Each number is 500 + 40 x the weight over its row's rms, rounded and kept within 0 to 999. Layers, rows and columns count from 0. Numbers have three digits each. The size before them is the row's rms in percent of the matrix's.

# layer 3 MLP down (transposed), 1280x256, rms 0.0514, rows 321-375, columns 128-255
101:496533560434547477478468500551518509432499454488518524505498531537527530510500452438486483554455478568533565550544460476452396471469508472541521435573513497594520515546476541488443512486467556449501521503451503530505543440507464536514430487491516455475486502452478605524443533522446462475485511534478445485463481509587471522525555470495497453455522474446541488581523512469531432538483
094:504489432512471431462470547498563514479516435557517503524462483501510542448533475490411473485432507483439475489473522523462503508522474564459494486568560542482574559538541499533516503510511440456441482553439502553476522524479443464506519478559417486535443543569472472468481495541530526522535549483432504495469468533549395434516483541449453488521451459521461435515533500483490491492486
095:531484460431509518495521558482542481457544485490564473412493509428520473414519552577449474541433463512492472453525482505534540562477498502502454520492491426470557494511566527472466434470556588462491512519490552472524540500511582542462450507480543502483516562462530507570555491554501443507550488473533472517467488484476501526437533487553509422464534448448468473587448484468450538496466
100:492498598552509479521526443526463503504453455521505521564472575511449546449483463565515503509464519490401491547514483573496453514557577477522517506519491534522478534554463530496430532517476440489534540543505504541430470529462460568525537608550562468534517515497470541468461465530487524511507498416416449443508547523518504567585520512499508540533531494485476517519529561536557477572533
087:514484500552495516467548554508484532535454440489516532505515478551431517421513509557472435488482455521569469494504605514448539490493526514478483392531490407510513451506505508491525460475496530457493498534519554449544501521508456511518475503534440451514542476515560456475465499509532534456461605530533397528470484520484477491490483496482550484477455481531527483488556515491485483578524
099:499504485465461498514451516487474535513502510472448521458483473520489488499558546398509447567436458484519546428484493489517449500565503442482429527510521456582476479446459484452470537430495524434474460466516477519466475524462521520532477530497399522451584474542539500564497520468478459544494496501489477471521500554503522437448555479450448544552546490539496516462485424511491505469488
112:489507485499541481505485614549486540477445459504472531549528498565519428450516528492436495549452498484520545431512476517546428423447461477507521488565492491582525523563504531501514591458476522489429536528515533520512493482579503489558461507487475568484485558473507487442478496466500539497471452499535487487526606557538523433517419491517405482533527467502497479492512525470502477525504
099:564446483574503463457487491487494582453471557475523478511476459488492509510476500543454512604467445525467526490491515439517486550538520435493523506529491392472514494463428474506490571455494504484453569555473551515526494442572534588470439403461538530454489514514501563533443471547511467442515490485543519460480498512491482537493516482502513440444537464428520516553483596463505493456417
101:448514538478499493486543500430538450521363562522496544469491427487439509516511456439465521456517495390478505456464551537455521545527556478514537524510571514547498484498515481434533493532548464514456480430477523504433499429452553550463536523484543455527521543506531457523526481490491502485474395488526464517478499538461487555473532491525502505514544605502484487515540466530446499537538
101:509518397554478484504528509537470540458533518459457449505393525446542484427544512463460549477442476443481513552541555464431490530542558516514373509547523531506444525478421482505486575467504464544471508498495502503478466506483503501471521505466491493500490447526488415543382623455515441484603492503551474529496514504488459510492499499534456507521511511514536493484587450507481491542502
099:532487505499527428492514560486509459507493477516488554547577537532501506588474532459501560534486540506515484422551568535375574473465524412459479491486505513498517538524457487503408514526544514486550559516548483476508543427516454441463487509519534438453507512446458493529636512487475453501489518510499557494546434523526489570467506502480559475512510508433526504437476533564449487488474
103:528529501491470514413480547509536523429510486551565538438454438460520486535507471440502480474461490559510491456507499476576491475487517523533492578380478542501441530470489468474550550587522474479470486496551475447506557493476497429547469512450508474405600519531468442472464600489507498469502558474527470437556504496506566496470508565486454494484507498434509526464502448526520487489440
101:517525433514482492453497448490457427439535524530481536488512537450419363425625482515544521455456442439508501566529448482477483463441539469422526457451513475527441475481557503533480462455521451477533547471452470460490439533468533542531445493541456450574469525531487478480453465518507427499496454471452515467498535513495466509467482503522480503548509493426402510555519490493582520458523
101:568497477448503410460449490434526511450469525544516494579513539551519431538461508539565505474492525514481473479533573481549476552479551543476489545484533474560511500473523469435571557471547543478477524529517508470486522465545570518470482497524454423482477463545494463491413487505469447514374494441515438508512533515500479483532515520452475503413508547407532439513503441467552508464603
085:514445498521533503504512544504541532471485477470579500531511495538434531496433490569483509479554525458489487540435514513510538418521560520577496482481496469469476476543530507444583515483443512447486490518494561565596520475496470490472511526483507505537526464418441463526472542495440557493482607485501551425495441424482518453532507508513492498527572455468537460489454541537492476614440
095:402494475505480519550551492455501468477491474530486495475504497510490509530481480532508576495488509472517447467450519458551513451491568494514520469476512448515426545478521468500502490548544531466598480511522460549484479569558436477556512476483491494473496457466512519500502503522475502444557475507450475503500497544500562520453503500464489490477609473510525546533511536386461532533536
092:534469556499552490513515503508499542468483467481473420489489466516467526522473535567479481520536506463463512489605551459454563586487541485539449490503565501569430480453497513494530504529530504511473459496573507462519547487498476451530506514464442555505464464475497547460508442448501452513416528531518542548579494556493475532500504464417573458469559520565493465518551492439468499575555
095:472558495460495572520478489505485497507581428460508486515585555508428513493583523501470466463475530569482455509581543485486478556607461428517570475461507491428546442480477475502475545475402535476489517467545576508512477521509489537535574429523503498505450467496542473475511427516583466500474497477575547516543525424513435488493550499519547451520505463477523490467521438562524437452455
100:451472531477542469492468544573455482453488525573548499423548509612509573554488509482461513479514535494468554590502566492432530557531497489439557562483533578502516483479465504524492507486523484470508449485501507488494517451498492491496576492456479507554498465485448418447486509496500461514403500554517469526535456471523487517477519542428505513485503478463471506457525541487433489537502
094:481460472502543509447533443558503451516518513582516539547512568540444488512479452578497448467523545499522471522449490469492533493474507520507481541518523409449502409492496503448475474517450473507543496477524544447530479527398580500469497526531518522566517462535537498489483469428436486468497521492399492552491477508475497524456502490493478515504466466472527494491503451454486512474511
101:535506541460455502589511463438492505556474583488525425507516483452409562530497539586513572555465508538484509480489485465560436465483503496480501497479524493520543537486428528500459400521423494496468466509498463484489425495450450572490495468507494480478492483431482399551465548545446484442559491482512417560522476523482409544547598539550513454508558497513542464491530506489440553431523
113:532493510507581479509473554469490514484531526537514525445495518561456476532431538530500533517441537484488493480471417492491486510472483553552559558519500510458505477523502462441461499431605495546505480488547488489512535432462556474496516468488513531507454503501447501461492486478510540560538468498543577496557474421459497565460476499507451432461426432567464489476490497557526437571410
102:438504522459487494451553487491451522524534437469461461545465570466526500503461478502494487523514491520423487584548493488539551561619459512480489423501510475529483544512468474472547448515531493501469472436514470444552450511495473451481464503511477461550527504536480558535500500501532538560514530487519466538500496528452484569486452480480460471615497485448575507538481463514493526499526
105:439541537517455521481503508472499544540493515461483566513587524485524525546462501560511531431575508494544487460518547504551469475502560474484523493493520408529406518423474435582480491548525497501529458579505546490512463560514502454559500457480573505522466499462512462571482524541540513509564509484553458481459528577527502537444467463472526459542480473536451446504496567514570548505493
096:502503490537477484477454559475461472486520522502541492463531505454465445534556516425506494451488458549503522547504534486589485527492500587471512501536495555524557500474524473563524508498589485484451564542497446468459488478525412466483548533582489498500485505520544487461513472540513490472523523429527459541543539553513517413527508484412436513571597489479508543541528466441502532456407
104:464513529488462496474518512567603466508478470443517455504510602470492476463569448579551555469525580552502489501537482493527506507526522441518527478520476463489500575575480497503466500519523535487442514580490493568562446472448539570477567446497526525527493546442511433532441518468487495487498567494455471479520438543519519539441518500469461489480514504465577502535521523518483515419500
102:426476514445459515469488448532536544519450545531484483430577403430459535475520513487510456452572571440495500494434489492578468484489484455502508481559517486544535465475506493582550600497479436555501450484513539499496553516512503404490555494548435473558489508495508492480462583482512505453564520518428479557424510509500501535556518505555525512543468535543532473562523510555470497479444
102:479413438466460559511476534502571467492487506510444494431486444506434501545423569502449506502478516571484495475499528514517538484484462575535472588484527504500482466530545542425524431519437514438534538553549455459582438493503503522510517513586491498523516423504522507445443454498472527500515443474503460447568574523578563542474492504566505430534502443482539458440467581549508504552394
090:560504479534530523594456423485471449480493469553492540495458514454405528520453489552531539502507465498536476505515490533481451599473495432453480557458537542517511511466519544498554518449454485559506452479533470501563581539552531523530494467529550583436500493522486514521451478496521542502476448557481583506537460448557576464508581542471488484474538463455538435531501469457470360554531
101:428539593537577498504571469509483507468502485472425527520516522467528506444480516461487430429517479511530532561497479527507510457520452479523400434518526532464449531515555496552546485624431487493452490491551483530509486556494586476541485529462537499522476578484458564528513513439476457539506462523484553494555542460540449564532457492509489484565493505511523445524469501556483551473449
110:500529540530478548517547488588550512544549502573487473558482546491459526508466513431488500510453520483503498566502435512454501510464494518504520454547544497528526562573492431498477460512452492476487485507482538491441524601467594441467446440500507482538491516530587529479583485575559533406512480492544453469434473480491467448526484501526439550565526469512497496487549563523522487505509
098:505508529507546514501538578471508549434475518478488433484472470504430486473499535547480502507465531475509427455512502493495473513533527500531536433533556506471569545504551507508495532500559570493389389559496470498501531530517459506530593519537480416476503522478472477544457485510538565586473498524509540512482503500580492449449493534558487427483504520477500504448491500402430479421502
092:518524466502518487466488457532529507485477433500500548451450475567516468532567505516432466522557526530560514487504549508559522480453505592468489550456547568473507502471406498540535544534469527475553522443516547527488519528546528465567445480528442464530476525543507546450443567541473457458510467533499526488522499502500500421520467441485516442491573412532486405560483476492527442493502
113:511521531500481517568402441455509508575546572503499420457518473502487492465521528509521510507492510510509502515493497497471554473548461469502481497605489517502452502476490521533551439407499526457497516564464558540426544399504459564488546434505492504509553469541563530473506493442478534513488481540469534520530511468471532525517528509582455502473458474375489581497457465485442556518471
088:448491472512494550510482476507448504516486484532569455463526386528475516551478517505524461430498544495461529466457498465553454499564597527528532538470532513497487550570550500500542453503448450480555542496509474552475487574494569516530477475517526497465490544514542488501478465486490521515446536498510452525514499466466581491500478471444502508445583541472508478529532445483447459485481
101:487426468514534544463522513497456519449535528448500452477506440503533508510534521521540469443468439489498486535490455431521503463458472435473523473505467467514521512524512523514527452492458520563470504480440525519471579519505451460458500483549530490410457552605505509516435501439466509514470485493531536461440529474536547463569506440480467521499535496483531491454533481457435585493557
102:456526509528539504471549476609529490520503487517580476460420507558471530484488488479527473441509532514563409463496501496439501480504560524495535525532487446517585417464451465503483493509592468511513501534437439525501552479547490519462467497506520464440441459563537448505492542583486404446535502579551526499446501489464584493491443444529530479540464599484462531481514500528546451527437
096:528503534517485604519518529520590561464537496504521573513529469532628494471466451498499513467538549482499530490503531523548472479518579527473502494491452439512504494568509489474475434457449534490504552557457439511508585434495467461561491534551458485533579507482510506442504565489530559501498513534513522473565535522573506513500547529509477582561433532481473545527512495506532505523466
098:478479538539433492529551471464451536525516485498494530509454513503494545531484531434494561543525471500460430552458489416504528545492493496513542530434510493507565539485472412428434501484461526523371557435510472527511514507410516434504490479465529468431476469504516547473487453521503497524501509485488497520471481497450475484540526487550544505547501484490496412530468502445504458451527
089:594457536588574532440562445484481486499475443559514512513456439460556443515456442475486532518429545493571576485454484534495494515478505506529544477512493591468553514508532510459525485487598494493494495499429467496509488480552464484404467489482422546504481491481425523552463566514545518534558465483506553484483488489467496467566535439536477513572506484496473484522553492571533443538496
095:551539530526561504346550582492429445475486448494527516584495533547495561412559551557519456535473499535488442415508526521512517524454510522519553524490458514449459511554515485568499539473499504531488502490468477511568487470428518570470476505544468480474533516469513422493568562487554468512515517486505527517502537556498543464554433460451521447490548498446448492510455499488524445443510
094:535495508497540484496448555464542501558534551559434545520539528438552479559507552495552458493533492474476483478509434489389520378521499477438562383555564520429475470525409486506478447446482499558512505525492502500472460492513542488403489527502520559502447498589493503547447424562486515535515542447561460509467512565505457527498458486454463527515435525507545501517483457448455560508588
097:472560472499469552539447582521523532454447434511474497505413478498477496499506489418519498504458435513524489501586443535457491446524539493495475474522522489490497505549489469493478459480549505433494500449527529577458573468439492444393506536451533527548514551532474559520514480521563492501543464480462528514456525458592534485504522527432512517496497497471485519430461580523483530473443
097:534524512541503542481514365551494463498540502523483467470530465484475532505557502478541426457522477466482460545470517521449495498463478538516456498561443540458468487496439507546496526541496481410532502506521475530570483529467490536532482509537551563429491573505528499487510473487540494449478528457505502502491529481538505521471543575514417459529593414517459544529497444490530439472497
100:485561454537517463506519443490448496529541529556531478576508548473512493429476482504509501527507496553502477505541486558513397527492552481552518440520573564521477538484488473448495440510479548472509550520433509550469498477577544467495405533561485473520506565480516437503509513494439520455456454534540421519508487467457470502531567504527526530491522528577434528450515542531576502505492
092:459470476516445522519468427469482500456469542538502537482488494532549524579493476468508515452522486581535439495565499431443476442509538549544472551491479473546490475469496515514478494493447444461543492511483473525471520506455581494488506574403508441574491513501494494543502458487455488514521583529505481505488590499509551507484504516570498539510505523418466486598466577536550524563460
099:510474487461541519532419470527579460553536514513513453472517494484472507462472465487469537512510467490536565538537519511463517471552541499524553471483509533578550537529445540551523523485504492505483496496463449427517556475473516425525473455542484502472499476532529486485552503499516436547494484514495502440487481530498484432518466469591542556580456512507414480495496427563453465582460
090:495583496530411496466490498544518606461570510490589545486500474508418504528502546413501497477504565519468506500529449477442475534433403541511522463475480551546455442624505444488508464447519507562454468552448508541444479485544433529502492534519506506547440507512499507453482521464416586556534492514527552440461449454463533535551517439522495482517468541529506514520486512462529564496527
087:504450472475484447444465493533543551480547499478544494415482484476510523529573508476505478577555471469525491503467508483497490561489480594508537535539563508457471552456528512479551418540489447529480570427484483573484570500446499474547482454520528498509483525541427447518518583549442507493538495456507480481518550447544605468536498395494481505422495572447494526555592519546485548528557
096:403533505448498487503552461479499591544473498507477551449471512473473514432580484517551466451477441562456461519474443551502570445556546476547473499597549480512487509431545553491496517446520484498419497525567503518516538502514501523473562520543490470481506484486506466498527532429474489450540504487457468553494503499485418568468491478507474528434574573470439500513529535516439485481495
103:480478519485573466493553452482547541559511493492516481517480523528607520480494462525486527445487426466529466430486463599464449469472545539455471508508454527450452472459485503562476468492490540508448611509444523474505461514515540509504500455437517429464594489578508499493498493461444489480461516472494501456527465561499508508564494510518540452473544533423523528553500488493552482534547
105:471484526532523483531551503496502445520519489541455522435484483428560527542468516549522416510526470576510514561489486577479485557510518483549482432511532501455521508522478555527515467515593493485540492428489446531449514521599475417522488447466496409519466584483439466523427444496527500536492495547495551520482546525572532473472511491456470445458492517499500539475511529545510417453532
102:494513544470472537510487424584468503544580563517476485440508404532507537536541512484477511500518499502520520534459414490469519495384462546540418562454476497454469514473522561563490523569495569485448408488523461429527505478572490467439488528500447518519518499506439485466490496501501516421490501500460574586503480456522524509487468517503497528469547545519478499485521490545509524453513
099:504467458500529509434536458495502540491527412479471514516503532522462521552470546460444451503446526512500485465420515554503482623474491443449470526557549526540471470467464468503570515515518501541533549533422507538457468487487433544527507558490517488528541487515516514532460557445555498557508534508497467467484483531489470551516510506417444544439513486517453386541531502436479562519498
105:491468419464533486469594487553488616428512507579526586506565577536529541511505521417419477560435476491474564483508467493526472541497473474505469469461492555568444541564466504502494520505479481584522531543480526546451476477465416544520502496490536471484498530477481517502499519545558539499422484458527454495507466464492475414524493487519417495539494539522593449469525511578522551483547
# layer 3 MLP up, 1280x256, rms 0.0514, rows 322-375, columns 128-255
088:534546500489563641472529440539460454554492551494448462560513518484472492535460448455486509525513556519537522475512467492598420506490478505528508509475481477529483464433485519510481468492521540484532542494547456487538456482485492600488446551490561509475514510475495521599425541481518429528477488505557541494554507499529602476452512503538497507485553512540493528451558458508478538533540
096:488523534502504481517427512595506496506492475447486572538546514486464567512526535472499484515484464493499472505521510499474488442507527506488531555487484483462405422506503505505474512471532496543388443474491447439466467483504530551498509486436453491511471456398579508489526509500507528496535460547530489487516516537475523482560525549544471559497496532483501493520501447466551480516405
101:558531531486517475462572541514497567588515473489453487487495493470557511499496476445546484454444488596497541466500468518575492444473512531515470519491503490537503564446541547500534492445505528521479524528454600523531463521575490531523527435533498579516470480528583480449560442535524538541466465532506511520511474458476618560502489526495446511504473429524495495549536481479525507460458
087:479579549499448487460524491434537508444534452540495491486494519487516527533495629484437456494490533528521504472464492578523459469540464493507498490522526554466495426563527539540519493432545503485507525452479499538480468533548474505461457541528509448474546524469527440499510563488486490467550426474497543534485520396511510507522475457505522484483480524496529487454463519506519553468490
099:467538538426508506535444437529497501535443501512493503503433458509499517502512498487542389474545488480506484449547501470497560491518500536463525486584413499468577510484526451454452485526554558534523560546484523442499537460540504468485484500478507447503432516499507549467487553436442520514529495578513461520540528472514512543417426583516531493507441539528487518493479531536558510567512
113:487562511520509506527459488529560521567571490427523452499492503504493462523516454579488495411445463445564511457517503458448497513489559548435505460513483531483511477485537440457488481512518528516491481467470430523503473465516490503426505506577577485536518483531508552567514511476503418524439519423478463484482531464480502456456486517447527468583438527452517520505503545507436529492508
105:525509513535482419500464421511539520551515453518467467537447553543500537527564490433523552507459465504548501572525484500503472540456555537510506490533473538476429487375473486575496434488478465506469484472515456477479479478504514569584480489486434482490478496485542428539583588457515508458467466500416499568490523458486517522485498528510501510507523503474459481582475534538479525515479
104:453499493601553538569469496514501481565498484498477562500515552503537557485476510473552518552448485547475510460543511435514426518506456499469415480470477510528487554588483495551498503486456425520470517562534542516548457487438531552510506477532444557499541485488471567539477536482510481457461547521413475443535470494519535452518468474462504466519448470493479418479539524446491526484447
100:568542446501535499469478438512503453484556490466504447530471504489478483536440529543429508482518504535531529459490544480510438475455546503546464568526575535518562458530554557502518515455474474577432479457579439450435517482526496521519490556561542477538485466475545525495417534457493438486473467475501483482542593405517494538451512496433440520538488490515480510430503523507464462517513
099:585504521501527532537479467507555531503483594502463534516438488474565527499536437522487529553534515433421550457493516497512555545550531563544553451547431513493427501444512442539557487565525517458545528503496433500513513489496529527513459523487463544550527538510546510475525513527516503466468520423509526512495530543496469463492545519522510467485483520425496451495427483486446489480495
103:523479452451590509531505541475512490474445537494525483566508538580445486534444521541567496502467502525535444477519407485512442401512462470492491495608486464536510491565468533564360457443485537455529557473436525596466455566497556496399402540561536567482524400496446475521498506541482479537452470473472468459515516540478509422495466443541511536516574459498550473513581529489510475510530
101:527477471429473438496482485495525528541500542559528500536540549528478491513451529468526509479452420489491557426491487468516519521493544510594566570554536508446548459460518455502513528491433495518524494574493458523547495561473605475558479513483484517510518450493482505491412465468528507517467497480545543493589546495558532464509505550551533407481455483519518487466474516546470476545457
099:451551534540468510490478538518437555514575462520486628432506443514433478476558432464501531595584554500456491540503506547479417472497472465517433455525479534527455504508469465511473460511535441528477466488445474500472441474528514516445457552469469539508539540463456504416540549506516497459482482522497500490376534537494505525572529515470470533587486497565526504459556549475463475516510
090:487572482421490459539479468465475517491449452583440492498558558518525484516415473565481479452489479595523528449501502549429458565506482504524519517564465509575531514491503543530488475468508612505480521507473553459453504513509516476496538537474551425487495491529517467478450532432450561516583503504585453521528573422415557459477544490447554421529485467472514511528521447556483463534521
093:467561531444520449476493508540503432474488497478565451531577431443576546548464511571553457480445538464515460521484512486499556548471470514538480428587534547519536488508546535516464453475478497507503382519503555459447478489491523548517504484542489511463436517499471522474571557483510534461459526493509489440549478507477481467578539490461506505513495437546510462502465491495529492497465
096:446563513477502459471455453549556475564487552413512539525539471522487439513510462481509544531496451495467468468462500463591576480482478502518489565495455479483549504590429476497480507544425417504518526521455470508420473521538509535497469429490533510541509548555510460481452486515559453534459497491475535441379560475471522467508471511509551481479458486495503475521497558493457570484479
091:481524530516526541508476507552550542425474544601482538559486522617548494539503497557473507486437541498493517492479413491466536465494507495475511483530485543472481566525450537421477426507424416450504479546443524505490513556531517538463486577572580400474533467510454498526500486552458613467451486478442521557520503445454535503497430531546466505477510525458492502477440460512507447523560
100:508472555562536563557500503531494478541431442529586516472536567446527465460513452540477517492472536453558484502512488517531492404470466509555447488464483503463482471476524470468454455518531498464513526470474412414467532550489479507462504483534471470469492472448499527500482499577556486392481514500517428456512550418452543531566563478451558481514483497525509492537541452496517514484492
100:517430542507423543519470437412497495510468470442451504439439530498543484564444497492459517539476511463586512586535556466474493463498478508502472499466504446555492459461492553535554496403541492482491446521454528467500536491478522546459560516500405397531478442521468436543463516516546460521470464565520457478519587535496492462502501550474477448529501503562513519522540451537518521537505
103:414536590517458540501527592513451553452498487456506484490496512578572459458508422501492477511486590559532508503549474550520455564530468585543490431420430521485478515451534472526429498501462471472463498503468409522512547434526497601431514532478502521541538573501559579483518527415541482533549460479506539512502516532502555506463471469422509429562471448550481494484510555476526489468535
114:447492465475487496444553498550496525537488520457515471451453526430530517499511520524450550499439508577558558522517621471484545493518489473506440492491516548487493582472526531499517434493512524547495579533538489531499444533490510499535484468464451482513546540434495474489530463478516494568512441505522544490466568510485480468512480557512435460472468496438490538518509571483476539507505
103:554527518497501570543499521572493563486439487515526491468491435466462463563504492528531490513531470459469534466467470457490588485556406551489492492533552525478475525511506552534511540465442461515497440399458447491499579594541452428487471478560513523519553514462500569523434491470521484503474498558474466446598485490439484488468558447481486480486515534529519479526548534517531521553451
101:475507461532500453492476485497575499452532515378489494479484468500515577583440468493503459521475455524536511510538450532521530502508510519468465415552490525437498583535476531493529529418410499492384501493523537523520476497477519483488472557455448536441511553454501527497538484533478568556478540513519459551488461535513517438524502528470568519479505524510544460492472418467471479521448
098:450513458473476590493504485439488501455433547533444538572480549514461578512486407518500472497557495524564477485507479531514489487539468508503511503535546529459494381544501517455516494521571523558544495446480493493473486504523550557489535529490498507526500582596472550393506517561553515573525500421505495480493569464522401529494429580523509490504485491606509480415492528492535477493499
100:541467499538463538472447465511567483526546582556462523524587547501547472464480507564519522460468509485489513502558494499506519502558537460434443506554532503485529477433467524572510457475441442453526452473451506529557511487499462573512527559542524503450534504597480501573421469545515482528445497435487492491482483504460520431497521502496466505446454471459412450514525482467486531487524
097:489482495526500521499534460512481498453430439519499513583471546450552516484460506455614435435549493553412517483533495480520441540468461435523502546447473474554533503445456498509483447503496470544525531529489542453479480522444529452569494515528523534546506497492502510419565525545581440447606563538514500544350514494487426518463484483544494462554527519425513510548529501455518488500473
101:459532495442515504507586477535490502540486490389576509458537531475455487563516473574489470547496483447492512562485545489496506497448521536507526537580492517509557496454486463536498521494554414458553561556499490448523551523505495579470492469505515497479464537521487526490579502588552466470442478549466478509392462514460463481540508475502380569491445534572503564586476469475572521503528
090:462520542453480534497477443487484545594543495435445535511542481543485521493459497468480506540558478483472501411445525453541567457455464529474507537471493485387438498521437527493489475528502498512465507476503555462482478518479527500499478466536420502513504526530518507506489455488555466562440514517493402458442548572488497425539416478504533470567481475489464552559505511463468544417517
095:493431432486501518445450495515495516508472507423475519437539455501501518473493512466533527501496508517481483551564496469513508469441577517557487483527591497383451524488456509473502405513535504457489497577495501470566481463525444488509467502480430445481472496504556482473513511527524545525480507492529518550455496484393520557545478492467498449534495469477409475488481522426509452511560
112:477492559526488505451506486497503494511421523480517548476443577550538532491550384608483461535544551511560550503471540520501481523488417521459563483474406476493541469486445480485457439455544490451540494497425486514446496549562517463441541486519524594517533494502552478534538478417469486483502481570559443426480501451556526520520516473449410482528427498447479526492506394498568484551444
100:484543484454495514532487484506474579502499530517444491471463476455501543477471488464456510448535501514463537596452543533544431430442446516422522394534519548578463530518478486521469467520498509467540480539515475512511498505477447454510489536490558504532431475457530479469541493480421507557508436521459435507456502428472522524508440558566450488514428500552491507494491490487550424499561
102:512470529401466530485496502499461488503511526541509500540524491451466507504490465509511554525497469504497488486481493485461410487501461498527484499485425518556508468497566518460556511446487454463407513550493480532511536527519450560432484449492563498490489495478559559494512506520536547500447487481505486537470470489489520549501517606516512498539465601461530527493484432507416592488578
106:417539493545431482436436468422497507463420473517538519502467467544466438512538516584465416469577516515443534488480513517456488513500567495496590517525481525420568504501480430562475498496468517495491557480484506521551572554454492530442469479467483494562550603518469507390479469529524547536585456531531467547439470493486583449440472491593505444502482462468519520497485455503492465490434
091:504590554510533411484489466490419533604489556479486481527584566511483518473558561529509467540557492521494463531528480421475486467505491462527474424546504544482521518464450461510549506486500483544492491507513423555469537508569495494559546501580460502551436527496419459546453502498493462447503431532493546484504466461541424490526462551498453542505410454506493522423460501529454474573511
101:632535549474478530457534498479490421462481487504571522549464553473501499529549436488461533449544444502439549542523518537504485415475522483524465522551507521487551505453428528521429515538537536515514434543521487504476455536465515533529484479541449499431477440566485529504461488497499492478597561538514499506481528563496468541457493604421502552474480532489492567455497465529510538487473
098:499526529457505511527485505461392553448489538438501506521518507458420555544490470521524473506519499526491496532487484517569567478525515444518524465562416538532484521497556560533525486571436487444509572483568521505448471559499517454485502491593505522501484558442510520579473477481495489480494477440444531455560490454531478548512541514500484466530502531487497484386490474558512495492506
098:445480606495511489455472475410505490533459540451513526561457481470425494482429558471540570538523443577511529505510482501516505564497545533532490515462521480547515524522481487521496514597551555425477515515489457521615508549570525471471486544524516558538385510469483512535483514495500504471570545519562540514505536460507469468522507511527521453491577503591553544492474494538458588533562
093:493473528452527418501522478491483464497464519504467462504566507483514479538502509489494489434480459544454565514466540519565517502511507455505456527496437497553454481432528535480492485531450396481523468542486494485472524480498503531560483513479519516511461449504487502394489536532496487512501368453412469448535525521481505531500505503456528488495510468483496470551394569472506504558572
103:450562487476420500491502530495477450473557595396510511493542496509448552473486549585551510530531459486498525488490480504555448443492468538476533502516467465420490492545542496542491525548424474540541490525527509530459511552485493470507556537539597558508454491524577452490467499528500489498452579498535465428507495424486419436444501457486483555531480510455505510471426477549529592553544
097:470571493514468493478567488512462515536557536445477520426488449545530482496472559505519441442515521529565471466426534528592452484452460493475528490496598428457533476538484551450511511503495539485519497492464442517477538594497476412488507526465509548545426549514479545430501547512532518515481544488525511480508522504465584556521480513446436529552430473518449473516468479471538495517475
106:514539532480465528489487506456470467449493499538494523462413494550505565467482474440502529507458481495571532507524540477594508523463489518543483486481438514542430549480486610499448546557510550481520498456444413486512469509482572510564505499515495435587473485437457504453520515453461559509481422484451589479483536476517518563478492526459512533485521519545502556458568483447605494494496
102:492491505427541465445537485457481506580487479459439500460550511521511496473454493476588476486498534536496470536507517538528469559539512495498514533465501519502580511492455513508450500520454467548432548579461526503535491471521523491550500471626545434462456424546470491527526445487503494451488542501452484462474479531497464439562476483525450552514511466476566464546573476443453489511476
099:528527505468558463485501590492505512493520502512511502522526578500426513541443454426561504520527438506514552530468535524527509470539493538469556432485560618514537522485527530480558483485452502443523502558446510529472506539471493531460539546434539586554544521536486575518517500503514499523504498437467467482545485446510512452512458485499525568479512531560476422418538511479516484569537
104:492526489516478499471481487492521484475488476442607472489524522529435509548387463487483487540503421480540532571553515485447471461532523552462516519472513489534526474544612576501419453423458514502559449529525461472475490556547492509480422510558440437514515490538557476522460511465534504511497570488501499545474496509492528551531552522530474537587447515464457533498434475397517571492439
102:485587579514481560500499538509570553555529466490541457524485461590462476457475509517432557506443534430480567493488471594501498526553497422486540434514471543489523509463537464510543495492453486496483451514562567451475450501546517521486550459526494571423470470488534430481496467468527491522450422468447469495468481525505512553496503466423527445489546464557516531429612434503452469473561
106:442539466537532470566576514484550507504463468556448529469478526438469524573570510499507530510439540642573559488569537487481478529527456489479439520407503465517475477493463519519542503508582491527539533560540408459452531468517515486529545479498426446483455548493441462483488512511548472496524458508462485505513566421486528493468555551483528536455455591469464519485497568447474472403541
089:557500484469543511455474536507533446477455540468463576539544485516494433436544445573491528513487458468448532538539529517549582477541502524535536476414490436508535514441504527455518462519511489542524512484485538514554450564488525510525519524435504524500478519452478485480567517542518453482538490565432444461472498565457479496474472549530495516503487476459487515495544562489459442507414
095:400509522533511483487511475481468481510490464463515527516572539585514493433415474465502481557457433523528579483556501553512513505523536465503493481501411509503490471505444588445487507445538544402565421528491464462492487513512473498520473523561478581427487491509418541502481531507473436537439524514531486529512499514506437492546537576513558528585559461487531484444472492523533482491471
101:454479517418542539425409454483505510477530507517462552516502533499555474545449500469455617627448507519491488483482513478534468498501487508493501502461462471448530510559532504528550423556504545455529459534459478471477480466457510578509394514472516472495543508536447566506458515537530569516456456599488501473406498458519606446521590532542467448473508545507509453490492546468504469501481
104:433511500544457565466473580495517471477478435459490512473527502492558439424503491514523455509531538500447511544536472525589497481521486508465468483452459442492567516600462531438515473527490459567490472503468373458463519492444506454463459488459513467489427489475540531516515492461523473560527556512511495428507461551492509503475520486508487519561525533475513524453517578489560526536586
095:539445492435501531624493466470561502516454558501478514482469503464452489442480553448494459567543458460555493470469540553516460478468499419450527513526539545529476551450518471557460424459576494523470437483511456496517476530479507490517472569522508498549504459524503509528533516517416561484512460533512459446488493532515478418516431531528481450515522535557571505522481527452509555435495
093:549579507586446545538585523412498531491382510466493555550441583580511510497532464511586439481511540470526461510473428516478500459489514601556551473468436488534538520439501453521498505461475496510549603578451517433470551521544471501485513448499484551494507496527560458483437464559483535511544513548485452480478503468450495494526496579499523480465525514479543516467494516505511517489522
093:467444475519509393587489517507560500519449480511522483465511522514529534480499527469510410529499569545464473539534490521476521411575485459514513461497514502473534564549441522451533493522467497543501545555495536546519541549457541458479579508452449501533485438511453508518495484497500550452546475505487465525484532461480469525516549467499468544517495580542495513479561480543549445404505
105:468429473449499541534506508474476545469475527497468454504543545508443492551525418564508528553578488559572480538485473494547480522470480512572479530502507584443439487501604554476397453455548482479498527526464462524571486519473542533487475508515494522463481454514470503468502500492479466483500475541495563501482491479470510510574516488496492509584496568530520500492464495455493620523574